config.yaml
d_model: 256
d_mlp: 1024
vocab_size: 2048
norm_place: "pre"
norm_eps: 1e-05
positions: "learned"
qk_norm: false
tie_embeddings: false
parallel_block: false
lr: 0.00457
beta1: 0.95
lr_head: 0.00489
Each number is 500 + 40 x the weight over its row's rms, rounded and kept within 0 to 999. Layers, rows and columns count from 0. Numbers have three digits each. The size before them is the row's rms in percent of the matrix's.

# layer 2 MLP down (transposed), 1024x256, rms 0.165, rows 581-687, columns 64-127
101:568488493527461498461515505468487472585461529526458519546535506520437523491478493409516446460517465565434479518470522506476483500539467470544533541458498474506429503504523502493563567530442487
108:549624451522481516472521460442522494466496531511435551533522513509581531454537445395528439420512487522530509486535514577462421548473510504571531490472521512504515493465504540531516506469440599
084:508527478429514516469481523468473475526519539456486473515587508504461571447549555509393540475447549556520424515463514510494566481511447571521478477498499526603480521507513558559564501538550544
113:525511448605547467486505488562426564527516496427519489470586403570491510538410523492508536446484500543469489535584519490451535499512502513405523408499471556555524469543480510460470461492461529
103:540495507478480490488547462551538531447531507507506459523524454455474575486539487507520498561484529451470435461557434461525385434532491560507570579445441459515477488498481533468526488511482505
099:508537549464528479474518523533509508502507537522548553531500500481465491491529467535447535431539501495527481499422467552465579485507555515483485494335430472448492455435448484522474535393525448
096:497512533528478584499501451462427471516499553515500467506487515500579494520549428492517518472464527496550451455432575557557521464540510443505456522577484493582496508408484503468526523539522584
100:545459521500461455502478469481465602470524539471456477556502563508439483545477452514540547532498551510479414488479476573428492543549523501452522512509473536523447539503493435527482525491449465
103:491502508504500539447470514500436505488508556559552436532456474545515487541478494476552560469495432510556537555455512496478508520504500439501483528489519478480434498544456562519480557534452464
100:537485483586458503482526560477532529477476486515526520490502544492498513464457478486442543475544515520509529532514521472462500519552559499538472540504515440442518480463472467470508489520559529
100:417470487594462452453466510493405520494485549487477536430520479448526502530452466508544490520485489497454517447530482493488525518467555458585537421521553475568531506575516519486485526463548546
100:513477534455469511473542533491473569530578506448532472484527457545528445439517586489513444494488504502551529535501490518495521502536471491475532407517485532501499491446567573499517508484435526
098:472536518493423485552549470467501476416490467546443517507468428566495539508546488502504528569566512538518505440484482516520519487485496572485536533472525475540534514482449537470502578475461580
100:473491453508505554485486464514548484573476533560515500516434546458536521566489523521462566600592473507547490455469520575544540543485584473498483516526487505491495502498493519493477495517531512
094:519524569548498553480540406554467490463544446442521536521491516467466494518481475506497529540510520416503480529534477539469542532498478470476429542484524536467535552520460525521504556498550555
090:460480512379465477540473593493546480448467444494440529485533546461556543498532446551540529516505485524581481546567499439479561557515570523493475537501487507476508538430507486559517479533481496
094:554495401573451510520482465560452531517489631505536481516468467506556532510486510518508459579510485459494533536518580473504549438507529471535504533570480498517522402565411395519483509472489504
099:459458511479530450494492494474482546480493507521407511495482586532549503435543481477459497483467472496449532548436539540457459510494459476398512551452462500452510482520514461467544489577519555
097:515487450531533489466420584477478449474511477512519496533449510527553505471552441497534426518506417489419501503500542495498618459514529446532578465460553534564471503483514433563560523495486581
107:529504492415455483524483492506508533518520476542485503467552488531486468631552468493464497556493495520551458484451498525531542509476502520541416548469488529542533447424547511507489471538509475
099:504597405553423542519522532406456511453392433448454540513565533458456465490505518572508474499535522480464526540443494541396516505533529531469508466554483570539494499482530482517563498501565501
094:481558392513495489430447512523550546516550529524492506491454509540538547541483471482440487493513492548550445531516538500500509401512519476454524483545529505480476546583516560492495488501501542
101:492449486566504498549488497540489544508496524519539533522480524476412507520490504509459528563426467516501475532555520474497489518552537527532459505488514521543587493503594467526518455501486461
112:469519521452516474456404512527488478544526506435422494492423474449469495494543451444521568499468500497525510511548559499530554567511507458464462472510501376432477526512497405550541535522503578
086:506475508484515462519518505494465490484519543554534543514476577507458515457463507532520550475455469535491516574523528549495517502531510502456513540463552417464502556498537500530583529492512498
091:467595466529505502536516458487498564481617443532516526534487522571472487525527521424560472481459488518496474522473436504505529505485528491461435539462383511485470526490557565591566520538474506
134:555498489505505480525471465560486457464495489449452522483552419497496456524536560512505504508490487482506477539491549423423515556520488473495516528488496465474564521511570528503470502479467477
096:465554495453420447496480521444496486469494478470547510444521531542494486540486594492448505541603502468583518475542475528466510424451521494569491478482441475401549554476504526532501490518515512
096:517542436491494475501520418443560527548543485487536556533538528559564534495503441485472568516499502541510515493445497524552511583488506489469542493501531505491457491564570481538454506502497507
098:522490511485544507449511501459496517484557451469507524476414428503476445515505500512458459564543527531458511476505481428482489445513529583544492424419496505532521452509564474527507632465481484
094:518483454501521468516487557529460476552482445523480429511422493474552495468561449466539481498424487513513508443469578513488520573491472556522479461496542491501399537466445453472648541529493551
097:593521482541425515575460458470468477505579525527519561526500518499487503421408600540415602474500475485534490487516509509484447446480526541463514516469462478512516436450483460498510431465536531
095:525488501533474449553443546482594528504475482430513492473496548536546487493465523525497490521559526425563499533509396480509553480572494448477522476501488527437576499515497496546502532485561546
093:539491406524491519480458497539570445503496451483542487424529492596505472480507485538424527553541510528494453526442472475549513512543557539513531521519591561507482497456501515460542550510459499
093:510465472434548466519499499510592386438570472467531556556543450547503498521537498488590485572458486405501428513551460571462473482475540464447495432491500550449563489471555512479510479576510467
104:463466519452483496527563430545494436525502541445551510464471540499491459458425455521457450517512415445550463523501478514540523507474511419492519503484527491473533450528447511546495536481535514
089:490459479490590424513524553599562470488494517529438486541487484547460568535512496566491483479473527507444450486440486564451554510512492517508496482520557581572471511468506466495522471524532442
100:505513455476457501453530472546513452445446521490543508542519528537529571532486528554453405467529438507486491470499566495539473499501526436532474528499462535493479519488465525473599563502551596
097:508500469596547525448573510567483458529508517488544471528479492515504497467480483523480538412487497572493462520507505524521378588402555544531503527409451461428515442470515476487509497468485481
102:535552425573556545431515490494465524484459525574472474505455447565471458565454535519502489431459478522527508498441506577493517506544540483531506478517494527556454527540537513470560542582548529
123:585483497478468533537485474429397477486532537474498486514520492549472410567503497504454518537526519463541516550465468539451487518464479513593484470494487536464472532518486576499479558562467474
102:475517493460554538472485543474425514502474463556554549485493536417485507532464437451539474531448480556511523488480474507509493528469496469457533427523492520513513571527537473477510582517461513
084:569453497485516569541533513555479462513531472484502452445489509487479575435528495507484516581512505441516556500455566502513403547500482525540567495443505459525485505527468488541466537447441429
079:522460483503554520381490564500462555510523412485484520528556479485526555502418527478430497543575598458480552550496510467529543503457458456545498499486497486494600559474460481493551528466499492
102:485502559581458493620519529522503494522487454553478494512473579424458470494550451518478475531428443491499548447514500583496577442505523515470415436455477434526476503517506502492556576451510464
099:472442543484502556514511528485495525513443501543420521520518587573541545507544486513476451534526508533513477510533478453478512569526493517494503534568531479524559497511539557449466514459538507
112:541546490493445436496596531548519476557480462507502478495522482551449490464449426517492447490510527393526503476444495555491536529510489505575435467452518499493468479481429404561468518506531500
085:540483408616522491495508554539467525503477541555453398403452459528485549480502558522515411517461562484441513508503477539539496470465452486551504496509552584468475458479485499490476439506492509
107:457517450480524486477505507482487400466441507500591485480485477537514483504483510538471562519503479439518527504470450514450517484465460515507625550473483421402495573535462526574464497490484489
101:479461549441517507466544501538485555482390559529475490575514472522422526499502582545526594501571576442494474456483503474560505506447459544480495454495549495473585486519493524565512585495502585
110:494538506478509448409517459553492537444597507552566544592538562509491521450475483575467522503528427455482533500498439496414544471484447499499557544439459475491487527508446493439531552552504512
104:476550491529437431475496450500456534518541510534447463548502543501534469429476511524494494485468539549454504533503499469521436538463460558606467521548566520512525570574553499468557543448509458
100:485487504515580407447523476501489514565506463498501419464507584599481520508488515518502471544492550500484487508508465522514510473525556530523539512503532551534461507505501459502493475448494466
104:578494537470436447486526499436473553467508491438461508527505514503519609492485414470473560408522548482470530583511554542495500585447516524534476521477483476503433500495481502590507536497487550
091:432452534485474478534512572433533483483505519552526573555533497440457444569449480545533490464493491447531495582466535530492513498525470561530474531489477505507511450501550482545436483533466528
088:472546474530437467420521483555451440477517529470495494472470400514420487543487532479498508525479464435471488480504529500532586528453489532530459544587557524558492542576470501506488494545456582
087:494470535559504494508485582555430442498492512593494492500486546444549496576471536521487562450574458576501485498525532524542598427536487452469492425506537439552506498465509412460453497463545513
111:480504504510460548513495527493520580546417477450474525415490524514528472512447510452510509490541385506484494534419548419461556484504473526497520508542490514562481507487555521497464491471493547
089:505481475482493530449508434470509508482457497526482524542480420570491523562418520456485509487469496553514513480462446555443502475497453498541485542485562491518549526515423464576508507521539476
010:510451542496502520538548484524448406473503522433484506533559489587527474554531473505531488524401537507546493450482536474559588506529471524475471548560512539485471527462496569506504479447563528
084:513518495497414533459575544555530488495490494507492501549509443468586500502489471508504518491482578453480538432558492506562479506464522543554474429525463497475501528484498566524458458525556531
085:474470457549539463505532495494522517484468525505448375449509521500535532539491518523566547527518481556474550453480496421591509484488561476417409485465460525466524484458539545536438498518483506
087:481542511527415495471474474527480475506478505505501523506488542478499452429553470522615460489503460546454554474520412457418548517506496478489502519481527493477506510445479457566455503507522526
105:469545486494519471465449463488542441490486496541451503524551430506506490482499494482509449506473411519458424550538492475513500573469401489462534454552376554496466522454492505511518516527476508
108:440511461448473422505572482532540502516439467526391523477537512451424508507537477548528523504415458498525432592497537442571491492467432487509506570468571422390487440449448499504513551477523427
108:533533456506470538498523472492524531471511514531489553508478526463397489435505538511545459499464484497505423441483524536547547598535485466598509465474520392475452466542496481447389506503416498
096:513521519590514539516593561467490517524495534477464498541468515539538533543511543528474386511585495440486514516535561505489459513455500488474513474539543438488528453436491556446525598554475489
092:540538486498554445507438535508572543520413483543468546513475567579491495505501517515386505539536448396521523448392430444461545560522423496498435524501504483503458439529472479537499560514474536
095:478448539508517480541566511502466443495462491537567536522424468520509424533451526494501515548468505450516562448476514523488466502552534433484516511506444440499466478550485401596531412423489510
132:483576488470487488498506535514472456534504469483497523515468561526433531439543546554481479541460519596477514469571441469521529511504557496500504496506560507478492486564552493467510513570537531
122:471494431529531567493449500506468505501418521559503539475438580467528514509524492501503514454477512510535468459463506494468491417525493410412427431484473494478496491483541483473487526493521482
111:508516520510557495529518487464518524533489515436501590482512509557491566481439492505441500448486495422439537529535515482548496452535509485538514477514476462525478611504585473448550454480513414
092:529443516545579531447452497471530471500486468479509550484548440428514548489413376463515484491500479449498534480525463470511475471417507508501522538538598540520468515451495462502493479482494537
096:558466551596458553503463471457544448498461536474427389482494482497553541489502572524503408500448486493491447480430506525485498482515509518506481521463487533613526512481517512519524545510485497
099:507586491474491479497531559523448447462500487457492512568481484548498444467517474541476523518475576533530482513531522485528488611485505412482544477534511549520553478460473536484543470484499541
095:530538382538545502496546483502485510481410444537472473503425500559525437402448589539556445430520485452504547477460474491529472512488495509561536497517511540549475519487535409496532468535547412
108:461537463495467494456429486466548520578546598375528531435451512507445480467486534475475458544511562507450539473506509459488496446481587493541506427513512537459479519455554445505466481511439490
094:615431461514540491482494497476571521456488540425528500516534468436524499490459534491476486483462491524539579450480445517444552492484516536502524466512492434537588498490499421403466489512543502
099:442546569512494536522524445460501553497474497536468464500480514541533542480457521489532487541498506497510485494518514540483491491436534469542418524459513507491561442505555508397534544491581473
101:500504515577505534429430529465541477523476468514470517528592376522506524520422509545521444534557542437542449490569483514540515509467573543510451529525490459482547486540426518540537547518545515
101:555515415541501473486462556523434510532438482505461541479522513541531480542541533569506534518454532455550470507529453465510503536471468492439529495478404540492515486516479439484541459443504476
105:565496517473485491518555496464432610489542535474478558521477499611472468544513527490506459537537463531579567552451457547480541527486504532530537482482524529497497507554482494472545496484545528
096:529565491579479515474559463547509541486515456478509456431532575499486533570484473553442495522531559567488499525522459505501516447480563533460518504459510492469526483533506492527543514518512510
101:439534532512514545466522597490458532464518418493531595529435479517462548449471559486539530573522492515552477513492460464458492461483439572444471469513517564503488520595592499511555512425486524
107:490486455464496501521421527464533520527440522452456559514547422550504528506510529490504458475536468497506541500481532549455536453536483517454519597442475539503460467532527513508501546498440513
103:544465546548509492492474479482607476494472508472432572533441510492444555487561506532465450473503549509472527523520436489470545530473599565501446535417472464521497552465540509483519527549500490
094:496492495461468569522534513504438532502500566526441509531472537518556509478485528503544467474513502503507547490493460507447461558605502527459549478488508442629452438481508472505406512535495513
095:521470539462471543461430502502525499602485471554472497495561524511459452481513623532510520520468491483455540437473481510501489500480501495455500510481466568485452541478482449532525418585469478
097:436595446464555480487538508534450522481515488502398513507571502434603528468604495533508541498548439503481436447450500490499508505569534437440529536518564494514537578513494525566488474491522545
106:464513518529476500513464533477418532515514481508512523435505444473480502604522433527488527491437514565522479515495461562456527510492488493483460468403502596499496483558412475475533473544524504
106:558460477610567526549511582500501498495518526542507478510523593548465534458481489466549499457543529559511446509548502487508565488483567546523513472447478522500545435494486516474513558588469567
115:515454521532524493479483447520490464458488496506461418521544535517513460506447522507476545511458491464506486490551555518546427537537534501504476506420452514513509395516528511483428568530522472
096:500525475513500431490484476502498464484498459528562493481498494442460516437457457494481533469499558447484604457535517475545563504478541555547526454531565420442557497516506503497446390511496481
089:535506469524573497500477523484430482433536504501526413554498504515486445483531540501588512462491526527390455478564517542549517497457523487511444427500480468488487569575538485435466498462462489
120:511496544487492523493525479431506500537537516466461448462525506455528488500517464475550534491476506423530529448542519487564478522484543487491464482506601531524437447473571439517430497511434572
123:479529529518518507427517464450536494459475477496510514484496580565522508525473516423461528501568493524574523482495490435440499467528478502521528478540493529555473502473540442481526454474496469
110:592515564462495543467435499491499449519456475434438494494573479550446504530502473470491561467556489541485504494489508487545473486509503506500523531483572500495511479528550507470498508455535472
097:520501483544505589542480471543498519495460515552518558531464496489478559563499504506491468487488501451535471509487559503556569453498555447476435510518483547431577540513482509542541540494565514
098:480661478457433489524492527534492532481457501519480493546482514527493439562516589459457579459513498555483533518510472433551549420537472484463525525469466490517472538527462473535500473476479464
102:475503524474494521506472518531514530547490587400452550550559536490477419476568556504474559526496480524484493481514489500556498525536483547526507532495519448496432504530524517467493542466481462
118:491486536437451551582522460493498538547498581506505507495456474430436480576496551517538443580508490505459559519530486561512459544502461510526471442458499546560481521430490552491473462481547568
096:497492460541457545510542440474490451491497440509368526441513487484534529388502537486468501481496507471555500547500422448573506492559545488511490437484521608488499468460570516497550518461570497
119:498438499459540526524479495521512576507482540493496546497498483505525533467502424503570468529368523454468520538510441480520539520562449485483530550449511512491438483464535443495451516507458554
095:398544514550490484473510430455556547556524523489513514479496555541490418522567497502458506518461525475542519524533441507441532615497484509482515461515550472520478536523540506513572558519482526
102:523454592480485477494457504534452491489510471445508430454423463508488503435517476477502511520443552448454532420476496472499478507424525512463540469454482405475443530466507476521545552443509516
097:529501502490516443514495566496480459487523477423553496533502540501486484465587527456516464488489490482582460435499457483469514483453495440475491483470497479493521498522574483502476438499498481
102:586448561511453521568477476520444496499460522564537538527490589501540453598481478471458490490504544497519464521593406423520465564476488510548377535445547523486537509515433495505459428521569538
# layer 2 MLP up, 1024x256, rms 0.171, rows 582-688, columns 64-127
119:500488525505546488508499498510553540542526487452499529505520515562535467398514566526497505535477456490527531491503493500524411594506472466540560442430447525449495512506455543507479484511577514
094:504459516497460480512527561455474515552520507492494475544486530459539398509529553456471537427509486485500562508473536518522520476492604486556495444425462545503489424497488537570516501591466457
076:475510525507533558522444542485518521559522585526418514386480547409531515553495531520487491512475477464505541551520486506544484498437547445521529478523526551500572501517484384506508495509514523
107:535539497564480478446482509515488547533511476493511493563461554468520525471591504507519582549515497460589489464474514451539471466517496467494485503468475487410465492515461546539476477519429476
111:423584455478530567461476488570534588530513468484477535473483500493458552477552501530510537438510487513503491449465489478533497461514437531475438462464453495555444422533620495531540479523495522
080:492478476536560445526499520526486525482546518507474498504499559516457506508489492536530492438459505479495537430515438537530449445460530446415466477558473544560530504509472464486553542444507532
099:531477568553432432538463505581423540513595582504490515540430516499431515520531466568516476488505451489562462493525500547460491586490505448511506518517508539516548511541479462509510560532517458
111:511514556526488410530441528511560503441504559444549532478480568480517503428481486504462527496498500538433530583527544474533499544477379461501482506489499419481499454519507512452570472428462544
091:424542522437558474479429467433534538516487496468478444454536516565594506503478525525512517493496541539526547520464553517507512502490519510504509433391451452495522479493534495522502503469508497
108:430478477421462516435474531455487483540492524601484490461542483450477534536521391505468553481441495484546438455461535465578486576483542478524520433579478512524533506529587486501480553552474560
102:520396527484541536429513428490519466496524517504481504519490511479424479573494537556510470611506465496515460508506489505495499489417448497481482528478484423628508524479553506490493467508428550
119:488408490508547486512495462460505503535515506524512373452502459497539576478486521467453507507481544511532472551484488472517433500514535465600509464523488534537512496556469459441483560440504505
089:445480462493540478463456526549498429514583593488519504513494499474449528512473513552533488486483512488408444481506535478483476588513511477505483525548546439544424498441481517522468526562511514
115:468527570519500436524488519589526526544425473547452420495507536443464525504508523466455513430458534480523540513501424496563525487507436563479484566496511519479494557487577520551463628502459477
088:527557450530536512435531535541514491486433432435496437492428501493523540473526523431472453584487515528487495543497504545522483482520493554445471589566532447435547468546479509525504501442525572
103:536522483508606513451488485509495465490495515465445479515482431475478514517531481518459498531473536442502565554468469548418481533492546499468482430523431586575516454483464533611508477519442566
103:530488437480554537553623447529429496509457504501504503519550456476561546477480468539593534532475506516420512498419528542522455490579477538490480513500522524548475513505496521522522443475548532
102:499467456539515483531482498477488452436512431518462506469529527482511519544505462543469421514510506464542504486579536513628563487487551527479543420436520488503562536490532497576504518404423495
107:417540510436493524507475575480446523501559421471456517451511451510551524484529545486478527566529470501500544510436480509488533524501463551452476579463456543484522459472530521539558563537532533
092:476486535548512490492476539492442524535465439498446496467531479540546478530598505512442504467582499537437532442498558541509539497534412473534460468470560487515489464481547518476517482467483564
095:441523514527543500527499492426459442448508523463468537574493517525554463436501475578541500458426435521445498471490489508496457490458555458496545478567548502494447511490482493413525513460523451
090:512468454534433507509530463506508520511531456466523546538479474526430575550522487537501477512518520485553566436510498529436491517580504480511469523486507540479507513479559529507463528477436377
098:526511540561459527573542490505501506540511449541518493526511483513479410461416518490504497498479511531460485508463459493512426405453409543466592472514491527526530548482476513527482594473531458
108:528592483500523478513512518498467465470525514450482574443486512489563537498504458523532530458469449444556466538511496511559544580525466499427500498469459496467548584456530500481483482451648476
099:474568526501491514489507444513541530487581430504479517480457533506517506453454472486490517428515507536490472479502462488547498511472562515495496541538442528430520519419520495537505483501545523
135:480496482566585547529536497463458499438419545471406483453515484537525509557578547554482490496495504501572427471461530497523527503450497511445474516429576506481534518470476548447486410463517551
103:465475484444502513502439486571508464467492511488484541501505520570480515553467504521470566511523536420555506482445464519467529520492490496486511519475573518502512539431511487518508500459557488
118:453483555439500514554497507511554466547480544520509500518458446512497534481533451537442537455436510507483543423482414540509489565451497483479500486518464471470533444507551452462538511460509553
112:441459552481436552454523488490501507516473539471504483457481508530482556529500459517472479560477510484465444508475440528574519536574502561453486540513463567451566510476508530479470476562519522
096:525526483525513491498481518552502469514536486505551507431518480508514490467433494448441548429555538524507461501520430482515522489569463469479543499524528562532499535508460538439556549545513497
094:521486480520495485458426524555482402547534503469451527513479476516531455462407534540452534507531480530552457459468421545545423448497485502529530505561507424463454476496508596512533476426555547
085:461496519548522501481558484433450503535522512489468488553574511479438536547442471443487504583461439498424519508524496466565513521478481551476512491499480583535521479504483439505465544488424539
101:519534502496586463451518445487526470409531418527546533585506560554516506485500478474456490498469484517455497504509490442523537472448498481503543521545535546474533482449455479467490507453461501
108:546499547533553520493532478517439509485485508474504513501548459485527493547566578542488462481515447494535503509534532455504488498513563472525538544484480542537509452503491536464439533450486439
107:501542451423417419521483534499468483498402514480528499479440482566443502505520470450573525490558421555471495488516479467494504477491464504484527493505528450529495472555521504544523463524437392
105:546511467509588435477469469484468500450515562523480478498446525410487531570509567538496487452471510482502446517449431574502517520471499509503465497514514527503480425529435478503546585481544491
085:445514599477485449501521456499464543521516586495499504460550491526376508468503497575520462463466520523510512466502498459476534478468471499489582545484506513499521501559469486557549594533546451
099:487488481506505480482582490505505522517526481508516471523393407541539461476417472551465492527545477475455468525542606480485481520475405477482509483504436518525561454535540526519481519488496557
100:447552484494538421488469465477561494475534621502487471506494494527466554572588422432434561474529447478494484572464518475506472465455485498516523482457493530523535532529505508469527547551574503
130:501521448525460470486466481590548524497503550430531510468447529472540400501436414575517495503514442511515524482563456471553508485492519473463499481515554424488523547487487474469501498402543464
099:473542519434577550526514528462477580442470515512489526490472568450524488504475514523489499496446471478588536497514480509506480495457545497532472545481515500437516476476539544421537566497497462
072:519433489448575539544512476487474496558563525517605554514566506466520523507529551478488507526464537503473465514445462568494464461525466438564508445501562474562506434553528608552468493496460547
049:450457447461496521524537477577461511540504527513454519512575551525520540474463492473447515497528529551500544424459509470564502417511456596511466494510492462464435490458458475517563461449491476
085:545474556534507415558504546422503575476484415525583472534558531515530513536512446542519525513555437498494500542527505470498479459512558459522518487466469483490541454565524513473486471469482456
114:527496524583482485545485535568473588496440499483460494544548497503459405464519564484485572482450500492484436526518467500526492452567503528541542503474482448467517464437487536500419497480503533
114:469539468552506457505546489519496424541525510500436530456534460536490525536535438519500461506495485550514443448548503489461486459506546490529433528472551525488420481483508521506511486460544602
102:467603521503438500478451470582527471507526533495535429444448477507513521444567531513546499457533456514500498427472495533522498537513513507486462526457528530512505434456550474474502465469562473
099:524462488468544448460535503537476472517518426529470514481441446494550493496490516519449476462447476493499472540478551490503493475536545487497522475467490504465509505515550497511455525584548482
100:522489487547508464625527541501543491481440422504492512539478469386576453553498481513434486426528495487462521530484441448539465450478524523496542538544458502420520476549514490471486540438522506
089:493510519475531499498471570497507435515512539485466536466464503566496512473488435443471510525527486569535528419461563505512535524434459421482529544465562498451532485479529466486537462482515512
110:546475517534521515532535517461492541518557550581497477454449391477488536497450521527491517446447514420483521502500625545528478557477482425466450476515506460527529545502493494489509490432426542
076:462498479449438550478450434460482528545543468474492402497478504437458519494576453482504503535508458436449584474528530517457569521488444421517457552518573516514540462621462520501536537505505547
112:494472478378360580512607558506476512537518495498514521523568518468500464514487491431489531477429476509521486480539524479521580532531460541533474517531592475551479410494507540482523506452490521
121:571510506547557517552493461478495496447386475512539501432505493538590468531469541499520567526468542572502480480516505600475473536533536472535510543544510499537522471485477582546562467498508476
113:483500560525457539540485432601488470521437445485581518498509501518500490548493505516547505543530483508444470492617498559510572499569483500478407488476466563505518456475498531453531508507505506
080:485560526510517556407487503495453509480556444493503415493524544530462547470514468520502528471462479488473510379483506489513492491422552591500467510403566514518484494539455575534474526507457429
098:443504449503469505528470495530504462488472522432509442481507447451598482504469472490483468517515424496524479492404542516498572529490439521535491467572476450486576405514495522495488448404537513
099:507517504459511522422514478535434515540511506436457527482499453494550480536518487585480524414503513522527480496456484573461547451481418498546437538455603430503505455507456480607517508495530490
010:476498460532532515497432495532483463509501546536518519434506584429556481455479459512512505573529538454490536490512470477473465486469474440489570565447501517471566481626528467479465530514476499
072:360528515419498505476484579515452460550553523550443480496433505441517444537512526474505509584559462519483535454487550479555491543508527511478501463545529466522501569544485516563480434463593549
087:500598491406507591461519439425565528462494497492537528481479525448490504470525512479502497519472486500545577499493547499510491513484550473478429493439466497492503412478498530563479503516560436
105:502483547540537546552498533498478500503506537465514579528430467471480437582559406395478474520502493463550573520434485483550563578523474550507498459530526434556506459544467543515505419536486464
093:526541508505435443555452509503511546485516535521402502511476495518517482478524468480481523506512475463463476535570530507499448585518458547518498487464511530446519469503498564613459483477503547
112:466463575377526434506460575422535505613425608532472550456511489482460541480524494454423548475450463480501451449507519518573508489520532528476532511454493458448486524496545518508502544492487502
072:499416520489501498492461524487480475520470496507527533492456472496585490512476380499473535490512499494478503528486504499455498431466496433434522544468524539508531461507539490554489544507584515
115:542511538528520475488465529494528487450436588536474518528517558467472519520490546448554471518507486466549540455443547530564556518482396501470516410548418527582569516511486519501420500504426474
095:487442419543487506514543516505427519518478522530560546455551491468553467559486531559527470572535511565489472505546551548415467435433618469568519475540475507509535524526493535509486442467510529
112:495473551524493501484482480537527468486480505478477508548458490465483551395477499548542493548528437544488537421466468510539483440462538521567435474500547512495457484450532516559538526461457495
156:501533461455452553453511492447501555543544443536510545574496456479485476566502545522513562493528403510473413533457534539497486499521489540482511558476515557507437465555526570518564543470476412
124:532437491476511535476528558536541508349493549457554550560519463386491388496518519509521437458588505496456468460479503483497465470451532485557447544550498494446511506488552492469483525497536485
095:472487537525530464497431493506498513456428472495490455543474400431459475527533514423460460433500500518524495493552501500481512499492417520487542497564441494557510497471467520424504570540563516
097:519569510525552463602470489506464495439484568497547476443532514550511477474489503523459495486422576508534446506538524443409548465599470563495515474507498485511485458440599441447572583454486497
112:469458495498519592572510502415519513489537511491474545520565520568530572462514536460542515505439489508589433473558476508508590436475537521594493479500402535477501508447517550494479520534547389
109:498536473560524492539538517513558455522500512440475474579453545443509431464442479532500510498514450503500520496484406531470437597468490590466470504513497529499496547516511456458531526430510465
097:513530513445494468519564537470485448538441461525501546506385438517523429411410466475514470497543525442532554471450499483516457540446561522523475509537494490505475546506550493479547486444595493
121:504469465547498503499488494563529443473473457523548534514524473459590550480447488563548582552491481458435468502480522495510491520525510478515535549606451497522472503505537582520462396457525453
074:482461544518505491496629489455562515543477495530522526488498475503447487514466499474415541430535544538508535529516506488502581475501483553472483502509439594590512482488515510506437493476532460
104:548494509543534450550447595508511536487532521502501592542525537535541532444508485456471553532529554476519482523565489524469493490453447473473543505513402503540549501511509517518485534469497558
100:548455482514451491536478532490430471520430474491397531526497398459506473457485538492412544515477466524557493528501609544549420535443503556524482526502547475522472423506513576479441450503426525
102:488494452451485527481511540579419509520538460522468440541553464497507515587483469451501470560472397508593470497477461512485493544472478447515496568571505459518468482539548461409448483531551415
087:492543506534494522488503487499489530454517516455542540475498522511424525518511477483481533392516486523552577538498497537462563586450503517436539587512521512403432468446483534485473544474489511
102:505546533516507516434467544542545563558518537413438450522503454436534582600496456491459541500417539484511490486454466533518485513471525510497521459472569457440524484509492517564492482558506501
091:488509479448519499494523544511447545491485487484527581487502536552494449437456558502573539515495474572528552551521556521476490584481492561512510504504511496560484513489450485583498480516436529
115:468527504499479407482477496491519548457478466494515516474559541611457391538531520541409491512495495536451481462487422476537465529505443461568508509510540406505512550538498507509504542463547446
087:480477465543534525512433540452512559462497478496443510456487507494416460512563515484449492434452536493555414488447470493491519521549432459459496528415477523527493567446509538433486533522491543
100:509508544448574546500472601456475508405500452519431533472519539491574596487492465520517502553444467469497521466485463486523482533574468582539492498577478508522497443484473525508432500492528521
110:530521493544566499489436491521465479471478518425467581465558499512480455533530581511466508519503521473489481412561499477536463543529484503485496484444493553482447500544515445516415443512447488
111:419554596514552427421542471482433476486481557554471447435532532473422458482489512556491545534493506507478478479469469493499536530552467468521483538517506504536484495476524472490509493460449492
096:489553432507474472494451495538533451466473502456485451520529467488512451506467437484468491481461477480541449448500587467531530504510500455482504477478519468479501557566426511546479435460509480
100:483531484515472483483532457537488494518501566453487444547486472511470519433537524457408465505456463484496463512476509467479546552535488537491457487510537537470437480560579592490515470482550503
105:451523471483449459475455478519491462496443471494524462493524488570469535489470459523507537500452439492509487440497499452564510542482528516570462497539538499532510530508492461457525495511502476
098:529437524551493518539458520469555519538493520435522509509486487441460507519514512442539480456509494433473482571496475545481529530470480396507503510530495512516492467536561487511540507553514519
080:527507485517584487495546582484532519568465510457520552476456564497490558465477454547559556490487524470481546535528470426520466479506486508460508492467462489495438557545460436472472470568501516
117:412469579505512511479540462526409527534514507539465480473464528554525502552438555485446482537461612483519534497444449447493501483463399593575509530463522532586500494557552503519529514512525410
114:457531525350464481490533516478531451478541484515514480375505528601567523480495509452532535440493515459547517511506485536469500564531500491545493504526495511480538497531484498549570485532485528
081:461501470474528417461420519469530478494526473508469466431531494430546490531456496456484564565485543498499580567527532509474478548507528508507460483450548538429625504464523486460501527500602445
096:532413436432516480491487502514506431469535530528484541479446535469452546524505456495531458493476491446624515493478480455504545521478650490525443561504505490452554483529448497529504556506484501
080:487480546509516538435518491477444499473481464444474462458473455503467481590421541485543481438476503528492472420473512453512510509505491478426525551516479505526512552485476503494531483444534431
102:451443512559517516464502481515555531498623548412470593547537517518508518555516507419504546576465464500579475524503471504484515517514438495498450486499432458558523568515511495488527429477470495
104:487476555513481527460474476460516538436589478530522520459507507496483472521497502518533507540499454450522489444514416509445489450409459529406410480486482444489600522469488549510539467421484562
073:488499455491560492440530530476569523463469483464531544531479476544457509540531474544505564574485543568557512587498509443487583543476489505518549525504623535493544494546502442462435556555476509
089:504505475579470473460423479564498543521499480477515498515578457489484518450503521516481547487435488601535450501459487485521418506442504518516463453463509486532487516513453624493462452509477471
084:494507502532568504495451435411570424505412489516497546426451504500528433560526524507493474518486453524475539483585511490524519595447457493496562501540521516546455499520443546510515465448546537
098:411466503521483508466545469484529477499487559510500407457558528498553584528483498432496482475491460526442513434503456556474506544505500473482519499473507506435521508528454501446499490514493481
105:502519444537485525543428547532471482469537512491497519471492480512450591481563481497520545471476472502540474536502449529499513489449492402491445460470406568483471524518624539583529505497509511
122:500515520495474519486408548495482515506477514508436454526434503520439524560478480529447511473503461367515451545479459393507560456475423520511441541504461500523467509545504475489545464551465475
108:539493473506481502467499451509495538521480460517505538533466492433505436576490417443496504531483525473511485503486532564527467499504455591574535408428424407494475470511522457479468508510520437